{"n_layer": 8, "d_model": 640, "n_head": 5, "n_kv_head": 5, "head_dim": 128, "d_mlp": 2560, "vocab_size": 21693, "activation": "gelu", "norm": "layernorm", "norm_place": "pre", "norm_eps": 1e-06, "positions": "alibi", "qk_norm": false, "attn_scale": 0.0884, "bias": "all", "tie_embeddings": true, "parallel_block": false, "init": "normal", "init_std_qkv": 0.0243, "init_std_o": 0.0302, "init_std_up": 0.0348, "init_std_down": 0.0348, "optimizer": "muon_variant", "lr": 0.00966, "beta1": 0.95, "weight_decay": 0.0, "lr_head": 0.00519, "warmup_steps": 200, "schedule": "wsd", "decay_fraction": 1.0, "decay_shape": "exp", "final_lr_fraction": 0.0, "batch_tokens": 131072, "seq_len": 1024, "doc_mask": true, "train_tokens": 992200000, "steps": 7570, "dataset": "wikipedia_en"}
Each number is 128 + 32 x the weight over its row's rms, rounded and kept within 0 to 255. Layers, rows and columns count from 0. Numbers have three digits each. The size before them is the row's rms in percent of the matrix's.

# layer 5 MLP down (transposed), 2560x640, rms 0.0348, rows 1716-1726, columns 512-639
093:124119117106090172170102078127087111154099123142087093136126105148100176161118154200097098151120141099130079109160120145153131148088174135094104116176054063128102170129125104153147120142211134130170107104110111056091139133199167117136166069119146137121192116095065140105135128104153084046052119180131152117133152121062152107096096158099086127142136174092142185198119177129192120134110
098:171141112109200157139116127173100132103085095125129114086133195128106152185057123116105168089137108130140105152087110132158121173102087138149139155089157039138111162119116137133107163154107119129093142121096141130119140174160100124145081123118079125159119109167039144101025152097106138116153143122141105172093147123096101075105108118158152173125162142092122153122168133173147057082141
103:114107150163091187098173121132127085096128193147155160118122215145105106169168092116105150127072140144135133141066142109114089129164137131113106123115112118090188144097065126124152186132136133171086116168142144150103073101090161090116148108139176157154140105130102129120159098095148068122196110070130086130142124179068109091122101101162120081147178127101118142070066129135124149136094
107:096115149145148091200130159116068069118184171144129154096173176095126091146127151214112127135164097167167063137163107165131133143116161096127180128111133173142065149114141118105116104111101074177121188127180148055084166135147127155133145062128111149122158085156124124086145115092149050119063131178190068148130104124162100125127089160119136120154091133141081099101093141145065107098137
099:146035149154114133124140173093131132182115153090213060096130126148145142113118096142098069158115174100112151097157146049147126202130152174124109089053154165127113168114179119113091095133081113154156144170125127119093117144079157111121139114103106209115111119108162097134157150116142198123034166169164108138041159172165092113079123134152131122111169110148109119160141054123121138112154
092:106086096095180153117099161155151104154114122059114138075166103164100131072156148139139138151106128138084138203196132131150102138168100064146135125194108111174142094045110110170149134107128143185182082181121140179092133083099135190166162121113193121149084068172121109106088068147110099026000114147152090101078072131125106123136138206104118160138134177130071122138121092075112109182092
101:117101199114106144108055074113119129117046103181129106120073081126104145131138172171173124124148132201124131144154031116119076136136114173078112140135093137102100115108151166148118165115150115142146111129120097168076150074132205102121115124110205133110115068157158175052153071119114088101077147087189140155107125105126138161175091117153144113171094123104141146094157115111143072123139
089:106121130106184142118146097137079067135070137099106086157176110129118127093186110140143143161182097112115114089111117159107139172110115108153091133172203154122073095134138137113121139145177114165108163067102091074158153128116064108167132120178120101113161085124089101145115164092133163129121160153060056127128103106113136102131139117060149093152156086147134162132115072121079204148136
101:155196162127070137165200150152052107073135051134144151171137141129176148101123125104113136140166151146106142157130064135151156105130107104157130116109181124145130087113162120157097100192080153095113109125181098124108097090138127150068126106118059097166116141173173198111123122132120121172127155169168133134132148117117053154176136101119131126131078123161098133062182125145165161100178
102:110154130134113130117122137172197105072151144116143094095106144132140188064134161207121108130154099159160147103093145163140148163068082089157134153148064135157165119201110097161116109146120184104172164162145154139129101101113121092096133146109110129077066144197105122142090104146168125189087053124116162111108137173146158101129141145135183141132110115174155156105175123126177185123124
095:114120125191061083177087169091114118122133114168143137139112102220206169135166142131041129108107155159159130121112153164156116178162090105214138124154126126150109113115073124129164161127090144116186139121139178148126074153146099108119114076133123137087136113058133202132117117123162132097095120149080116156127152137134064102137088057048146112110173117164120165145135112076103130098140
# layer 5 MLP up, 2560x640, rms 0.0348, rows 1717-1727, columns 512-639
101:116097157100134185126141161113141134142118069122116057146103095170154154137147115145129147184064165131112162126176125109116167115068044140094127164216118126152124124091166136100141122123146160085167129116110159121161167128165193114217185113147054138137124121137134118146089155094114111062136102085140183119121128141156127085174142114162125115181087167103111083164077159139096156119078
105:110126123139122174073120178128123181104131156078153169112138150114134051108109118109113099140098130120163149108107156108179172084134169087144123157121125141124129056147125149139170119167115121160106180100186157190093084106163144147123121131097115173111204141141190166139098133153125179099101095101102147121146124135153125163006132102131095109120123132166098128117107131123092064040145
103:086116136179114195168156136169046097142136153133159117080118103124113145135144093156054163108083114115102129147142127158136096070167091076134083094108142115097169137136168117115158089096080160159181161118194146081113151073154096105145118141110099118183159134083125146075114093119101135108149104132123096188047148131113103128158082107090107103130193100155146096121169084154107108161073
098:153127070180138090128091123138154180096140129100109120172153173171119163169115082162167086165094160120179124113102095138126118181056161106131130177152080150107132143155134107170143179142156192090147185190180139115118159145133124105100187147111106178162174075126048157113175096111203115128142100056071131150151148106130115070085174182181111130153150152142073037179127143091123148139123
094:143172116111117105066088097096125122105093145138112166163098088110111201129070160150114112066074130154126086150129126181192123070170142071110131156085175125056117195170112166120105133126146070113150147141132105107142113153125082093098119083090125131187159111198175189114141131101108136164140089085086151121134100111096134163137117111165137100145107111180083093177154197131122159128134
101:133073122107161130120181149105144185119136135123083087123142132186117112180125169086128124096106149110122095097096148126111190108108142114159097174205073128110117118172121123120096131190171108115136188134169036120157167085145143085162094109149156103143127085104097104141093117128137139113102152061062144136139136120103106147136170141131192075119196106135159158176175161149074126117048
097:075121072124091136100138138136160125077125125150156153114097091118138103148106090087156119149114085134113131104188117098074114118155116180162085129138107098077131095166109138095171173106132170095123111155092138114125136136150150177113184174094134175044214184075146142132155156085093099148137137153117156115125112158134170118150127151147117101059161138146103108149140118076122157163124
104:103104164110102120105077156135184101113104175113157095098143128161167129165120089152131147154170127133096138111169066149152101079111058130182093119131143090109109152107102123163138119173103157210113124108122163111094134160117093140129134137106163132136108108123122083176120149113072181153125119165131120160105163146127058161119113044131120050159159150076055092142132156144091140147112
104:112138129069147119126094096123106151116149143124126105154114023101127119096126089145106175106105081121063109155106094119169106136145169035163091107160168136075122056139128109168186189065137112165188078165135144158105116174135124172084152116158109117128155129108100145072154160139148110168121122158101114098118170196161147144163113142138131115111149084124147120143117076100127146148126
101:162174110056116224141112076140104189111081129092150073200155211122103087170131132103143190160132094147141150152191122121127133169095135188186110184106084144143128205092120170106136152130137150117097123174142072158182055103110143124148119135149134108143126099111189134105080098143138077059134114145090159131169091158071107166107159116082106110157123056098119160110090167165153141129204
097:149110182172134143074141131114138127141101177167093095167110000091100148084133105072156125121118115175133168146062141119120122135172157107173133126136074139053096067116093133181103129056103105067137161132173122154145140149141155083114139165138182145166172133145107133135135060092119106131174121186157162088106126102131132147124172086155137145044154163142085066121100075136077079155100